From a checkpoint of a small transformer trained on Wikipedia: some layers without attention, hashed n-gram embeddings.
Each number is 200 + 20 x the weight over its row's rms, rounded and kept within 0 to 999. Layers, rows and columns count from 0. The size before them is the row's rms in percent of the matrix's.

# q: layer 3 attention query, 96x96, rms 0.0841, rows 0-16, columns 0-95
# k: layer 3 attention key, 96x96, rms 0.0797, rows 0-15, columns 0-95
q0,004,206,201,202,196,181,185,217,166,193,216,208,219,202,196,231,207,216,227,214,178,205,196,224,199,199,200,197,225,194,188,228,209,153,209,233,184,204,170,200,200,202,243,179,205,179,212,211,227,195,221,202,216,197,210,223,206,206,192,206,193,214,225,207,224,221,203,200,191,213,202,238,219,227,211,184,236,198,221,204,197,213,202,250,204,194,239,181,220,197,159,251,194,212,253,239,189
k0,008,211,159,200,187,177,168,198,208,181,210,188,214,211,224,197,180,199,179,174,192,172,202,201,198,181,219,192,190,194,191,182,164,182,193,204,211,218,203,167,211,237,227,195,176,184,204,176,213,181,200,190,160,213,195,199,168,228,187,213,201,205,216,192,198,213,192,212,171,190,215,196,218,216,207,206,205,212,198,213,250,158,202,214,193,217,131,195,147,222,191,218,200,199,238,213,190
q1,005,181,201,175,180,199,141,193,199,216,206,233,205,222,211,199,224,217,191,190,198,203,219,206,200,181,201,204,196,201,223,201,155,189,185,202,233,195,189,212,224,226,213,186,202,186,223,160,205,204,222,198,239,184,195,223,197,173,199,220,189,222,188,179,167,203,232,212,211,215,188,198,192,187,202,205,175,207,209,230,198,227,189,248,213,217,178,194,158,232,238,195,207,176,238,232,199
k1,007,198,186,197,171,185,177,200,215,206,199,205,261,216,178,201,225,197,176,200,184,205,217,181,164,180,189,190,204,182,204,186,197,212,177,206,232,206,201,215,172,202,213,210,223,162,212,178,203,196,219,187,222,146,194,239,218,175,175,202,187,228,186,171,253,184,208,237,203,199,183,194,234,221,189,189,184,174,204,183,190,218,210,217,216,207,236,222,183,194,204,196,184,190,176,196,184
q2,007,194,220,221,216,204,195,177,192,220,213,177,228,180,202,189,210,195,197,190,220,207,199,197,197,196,221,190,222,201,231,179,155,211,182,159,235,185,208,198,193,232,195,205,174,198,190,186,199,192,205,190,168,200,216,212,200,209,210,197,187,183,175,186,216,204,124,200,206,228,186,204,188,192,217,183,163,189,186,204,213,187,192,205,217,219,132,203,173,237,200,152,198,189,217,191,203
k2,010,226,186,196,194,183,201,225,190,240,191,191,192,186,217,194,185,200,215,189,196,190,192,236,230,189,209,203,212,219,203,223,164,185,225,209,185,168,160,219,261,223,205,206,163,213,194,248,217,198,200,188,229,221,217,157,204,236,215,180,212,180,200,186,165,225,146,194,207,220,185,202,186,198,204,219,199,204,176,224,200,185,195,213,197,215,211,218,173,202,202,176,190,202,208,197,195
q3,005,204,247,201,252,197,164,216,212,216,231,203,209,216,188,232,191,196,192,189,180,214,181,155,204,199,200,149,204,192,203,235,184,191,196,197,209,193,206,209,186,177,191,246,199,199,205,231,197,173,206,222,180,185,177,196,184,197,201,215,204,204,195,185,224,192,223,202,200,241,187,213,218,191,188,165,184,212,181,202,189,181,194,195,203,207,168,232,222,229,172,188,188,224,253,203,208
k3,008,190,201,223,197,192,193,236,207,189,209,216,218,214,188,173,180,186,220,202,166,190,187,172,225,208,171,202,159,196,202,201,218,206,216,206,183,181,186,192,215,219,212,242,231,193,186,185,203,196,189,198,236,194,202,210,167,205,184,204,182,218,232,166,228,204,242,201,207,227,179,183,197,211,203,170,185,233,197,213,170,237,205,192,174,188,256,205,208,186,204,243,176,196,232,189,202
q4,009,212,196,164,212,202,183,170,194,224,184,219,215,217,222,227,214,212,226,216,193,213,182,179,259,188,232,173,194,192,213,193,202,236,202,173,197,198,205,200,188,219,162,193,207,192,215,176,207,218,211,171,181,180,209,207,201,213,214,205,158,196,191,209,182,195,177,208,178,221,213,205,182,177,211,198,182,215,208,207,186,202,218,147,170,211,166,225,176,230,185,215,192,174,150,208,182
k4,013,193,158,215,221,188,167,216,185,183,216,170,182,207,212,203,184,157,225,192,172,238,196,175,200,158,178,201,167,185,198,184,231,209,211,238,175,187,188,232,195,222,201,180,214,206,199,214,202,210,233,199,197,205,221,196,188,182,210,196,178,197,202,166,179,216,220,205,175,215,203,208,223,205,214,188,196,211,183,227,188,205,203,220,184,202,149,216,180,169,223,211,206,207,254,192,195
q5,010,194,185,203,197,226,202,201,226,194,189,183,235,213,209,201,188,206,210,209,204,240,198,184,169,198,190,181,212,208,212,199,228,214,224,218,242,205,220,204,165,215,200,208,207,229,188,185,174,172,204,205,156,187,213,201,213,166,190,207,167,219,185,183,174,190,212,192,188,206,203,218,203,208,189,165,211,178,210,160,209,183,207,201,194,187,176,190,239,223,195,273,238,198,220,171,187
k5,011,183,202,205,208,215,214,209,204,211,210,222,230,192,172,178,225,228,196,194,187,223,202,186,196,228,169,203,207,161,187,198,254,236,198,186,230,224,186,186,147,198,198,197,221,209,180,174,184,201,195,198,174,207,184,184,190,156,179,200,168,231,205,196,198,201,212,203,192,194,196,192,213,237,187,178,186,200,244,182,180,219,195,198,178,183,182,181,232,175,195,238,205,205,162,202,186
q6,017,213,225,183,208,235,189,188,212,227,202,172,193,220,203,216,223,202,227,214,200,204,204,197,192,226,206,216,236,192,231,185,180,221,196,174,227,209,186,202,164,178,229,198,184,197,217,178,216,219,172,192,212,204,188,231,216,236,208,208,195,197,194,235,241,186,199,177,191,218,196,203,180,186,211,209,187,210,201,178,199,218,188,186,196,206,155,185,239,270,223,171,168,197,189,192,195
k6,021,194,232,195,224,199,173,190,182,215,219,176,190,221,184,203,197,213,231,199,197,225,211,181,232,190,171,212,214,194,175,220,191,180,230,205,177,184,186,255,256,225,187,211,192,222,170,214,202,206,203,224,193,199,212,165,195,174,215,177,194,206,210,177,176,232,204,193,177,188,182,220,215,202,198,195,200,198,180,223,185,216,182,239,213,192,192,206,187,169,217,184,204,226,251,220,182
q7,020,194,188,167,190,198,176,195,218,192,201,206,198,205,175,203,193,215,184,202,185,227,209,176,187,204,163,180,194,204,209,148,228,191,222,219,228,205,206,181,189,230,225,203,224,239,175,176,200,206,212,216,201,201,197,213,203,185,201,195,198,212,178,190,203,173,152,195,214,212,203,197,163,212,208,173,224,180,207,171,216,185,214,182,172,171,162,186,234,203,205,226,218,195,262,193,170
k7,020,199,220,187,189,218,222,181,217,193,186,209,212,187,154,178,210,198,163,219,169,213,209,203,183,235,239,191,243,203,206,218,222,211,189,212,234,221,219,164,184,186,212,190,194,219,181,173,198,192,173,201,177,186,169,203,226,204,179,239,209,203,183,239,200,177,176,211,212,199,243,187,211,198,191,197,210,186,214,168,192,200,199,175,191,193,143,196,230,207,200,195,203,225,178,204,197
q8,037,220,215,175,208,214,192,208,214,188,197,199,203,191,191,183,206,225,207,228,181,221,203,185,188,220,189,181,221,187,225,176,242,209,221,227,228,215,208,205,198,256,213,209,209,245,186,167,203,191,209,221,161,179,195,209,221,193,182,191,200,226,187,195,195,165,145,193,202,202,189,219,170,201,203,184,215,174,213,165,201,181,223,185,179,186,156,197,228,216,202,223,216,203,210,195,165
k8,040,193,202,197,172,199,223,207,219,191,168,199,228,193,184,187,212,211,175,190,194,202,180,226,185,222,223,177,213,209,206,186,210,229,190,197,246,216,204,154,191,200,215,205,214,211,220,181,198,191,182,202,184,191,178,230,218,220,187,223,213,208,195,237,205,178,151,221,222,227,231,179,210,204,186,203,209,202,224,184,194,193,200,141,174,186,197,206,214,247,194,220,203,196,148,189,213
q9,049,194,182,244,180,181,218,205,191,190,197,217,184,180,235,210,193,200,187,192,219,171,206,215,235,192,205,217,182,195,163,228,199,187,189,194,159,201,212,209,237,177,177,193,181,169,192,231,204,213,209,188,225,217,192,147,183,165,206,199,202,205,197,201,188,223,256,203,206,184,202,203,215,203,193,211,204,205,199,219,184,201,192,210,211,216,247,210,178,136,202,193,200,202,178,209,221
k9,040,211,159,227,189,180,199,196,193,211,198,203,195,206,284,250,188,209,220,182,227,173,204,193,220,174,173,206,153,218,201,173,171,159,203,183,171,197,201,215,202,191,201,185,190,171,215,216,200,201,208,185,222,213,224,188,190,187,212,183,200,172,189,179,200,217,232,186,195,195,159,214,202,192,210,213,217,202,205,210,208,182,221,224,219,205,223,195,186,185,182,191,212,186,228,203,209
q10,071,196,187,235,199,186,222,205,189,199,186,219,195,195,237,218,195,200,201,187,223,188,209,214,232,194,201,211,189,207,173,241,195,180,175,181,164,187,191,202,216,162,177,194,187,151,194,228,201,217,199,180,227,218,197,151,185,191,205,193,198,192,200,197,177,222,265,207,204,181,202,197,231,205,201,209,196,202,190,218,187,218,186,220,218,211,256,202,179,152,206,180,195,209,195,214,218
k10,050,224,193,187,233,205,198,173,206,195,219,233,179,201,213,235,200,200,225,225,229,199,232,170,191,186,196,208,195,209,186,220,196,175,181,189,181,205,206,246,200,199,209,184,173,170,189,208,207,216,221,182,202,204,213,169,191,195,209,168,196,188,202,154,189,208,255,191,184,156,163,218,198,199,219,206,189,184,183,198,221,235,210,239,226,212,190,184,187,155,200,189,210,204,220,209,186
q11,051,192,196,178,203,214,172,194,207,220,214,165,217,221,167,182,211,189,202,180,181,204,187,188,169,201,192,185,200,205,221,160,193,217,196,202,243,200,203,196,157,209,221,204,233,232,227,180,193,196,164,206,208,200,204,255,215,243,196,216,195,188,209,216,202,197,144,208,202,229,203,188,199,201,201,207,195,195,197,184,212,189,197,178,192,198,193,193,224,275,208,212,185,182,222,194,194
k11,055,172,223,173,214,227,212,211,199,203,214,173,186,198,117,160,206,202,188,205,198,232,197,224,185,234,241,196,251,172,195,225,222,223,196,208,207,213,188,199,183,211,196,220,207,240,188,180,196,191,185,209,175,175,171,223,205,204,184,213,196,211,205,215,186,186,175,205,209,199,237,187,199,201,175,193,187,195,188,184,192,209,178,179,178,194,186,188,235,222,206,214,192,214,201,194,200
q12,051,180,198,227,199,193,215,194,187,200,199,193,188,192,227,199,199,199,204,187,228,198,203,232,218,207,203,218,220,195,188,255,201,178,181,182,164,197,194,200,215,166,181,193,186,175,198,225,197,198,204,181,235,202,194,164,196,179,204,199,212,192,195,198,168,234,254,204,201,161,193,208,229,206,194,213,200,219,191,214,180,212,178,212,211,207,261,195,200,145,197,206,195,196,225,198,254
k12,040,211,215,187,225,202,193,179,210,195,229,211,173,195,208,211,186,230,205,205,253,187,221,209,200,191,195,216,207,198,196,219,185,188,189,149,198,220,187,230,203,201,220,207,177,182,195,183,197,205,223,148,227,208,172,186,198,203,181,172,199,195,205,204,163,211,246,186,201,166,188,226,207,203,213,226,176,202,191,181,197,243,195,226,239,245,206,174,163,192,195,186,188,196,211,215,211
q13,034,188,190,213,222,228,216,192,230,204,208,162,210,218,173,172,211,186,199,198,192,208,178,223,168,197,212,187,220,203,200,183,220,211,183,197,222,199,193,169,161,200,195,198,232,220,200,176,185,199,148,206,211,207,208,244,230,242,192,207,193,193,196,186,195,180,131,211,196,197,198,187,184,213,201,203,196,185,189,186,209,196,202,190,176,200,245,184,220,260,202,193,187,187,218,210,214
k13,049,160,217,199,205,213,217,178,188,211,218,169,201,200,140,184,206,194,165,200,180,212,175,249,183,232,234,216,250,174,176,232,210,225,205,206,214,190,205,183,235,218,198,209,214,243,173,201,199,190,171,202,175,196,181,219,203,184,205,233,205,202,183,202,177,197,166,211,205,188,228,203,189,206,182,183,221,206,194,193,204,203,173,192,177,194,198,187,226,213,206,181,204,214,219,208,219
q14,045,172,189,194,219,193,226,202,193,226,208,209,195,164,213,208,208,183,194,221,214,234,203,211,166,212,196,210,223,189,186,235,200,177,192,195,184,203,195,196,243,189,201,200,162,166,171,205,189,207,249,186,186,187,202,191,218,157,204,177,195,222,195,188,163,210,199,217,187,156,196,215,192,198,182,209,196,232,154,226,159,217,167,222,211,209,220,190,219,184,206,209,217,189,231,184,183
k14,102,199,172,209,207,186,225,232,173,207,191,217,182,200,254,196,211,171,219,225,173,227,207,182,208,199,179,188,169,208,201,205,221,164,201,204,152,171,192,192,228,178,187,190,194,183,202,232,191,213,230,212,187,217,245,192,201,168,234,192,217,197,207,162,201,218,202,187,177,178,182,219,190,207,202,189,219,210,162,209,199,189,197,245,203,212,219,216,207,189,217,194,218,174,234,196,202
q15,086,179,192,219,231,191,215,201,188,171,206,225,196,184,207,227,193,198,189,212,209,216,242,229,206,199,183,218,194,201,184,255,217,196,187,180,184,187,187,203,210,192,207,185,173,159,180,216,202,211,231,169,193,214,193,167,186,174,210,188,197,202,195,183,209,208,255,199,195,170,195,218,233,199,208,199,204,224,198,189,182,224,180,209,202,200,208,201,189,111,213,210,200,209,184,202,207
k15,082,209,192,209,226,183,205,152,245,186,200,234,207,199,218,254,189,226,211,206,242,181,219,191,190,178,209,216,180,227,192,189,199,197,177,181,197,211,217,230,205,195,233,168,196,171,196,193,198,194,188,177,187,195,208,192,179,216,190,171,198,189,191,161,178,205,222,206,203,170,166,211,237,197,226,223,212,185,198,177,224,233,216,215,215,223,201,184,172,159,197,210,215,207,192,206,193
q16,114,191,196,196,228,230,166,213,233,206,229,198,200,209,184,212,205,196,209,187,181,191,203,203,191,151,172,225,201,196,182,226,266,224,193,234,202,179,217,175,178,192,205,207,166,194,203,226,243,166,197,205,198,194,214,173,202,176,210,189,168,178,245,178,195,202,194,204,218,199,196,220,191,187,236,224,192,191,193,202,218,234,192,190,233,201,187,194,220,197,193,168,191,210,177,206,194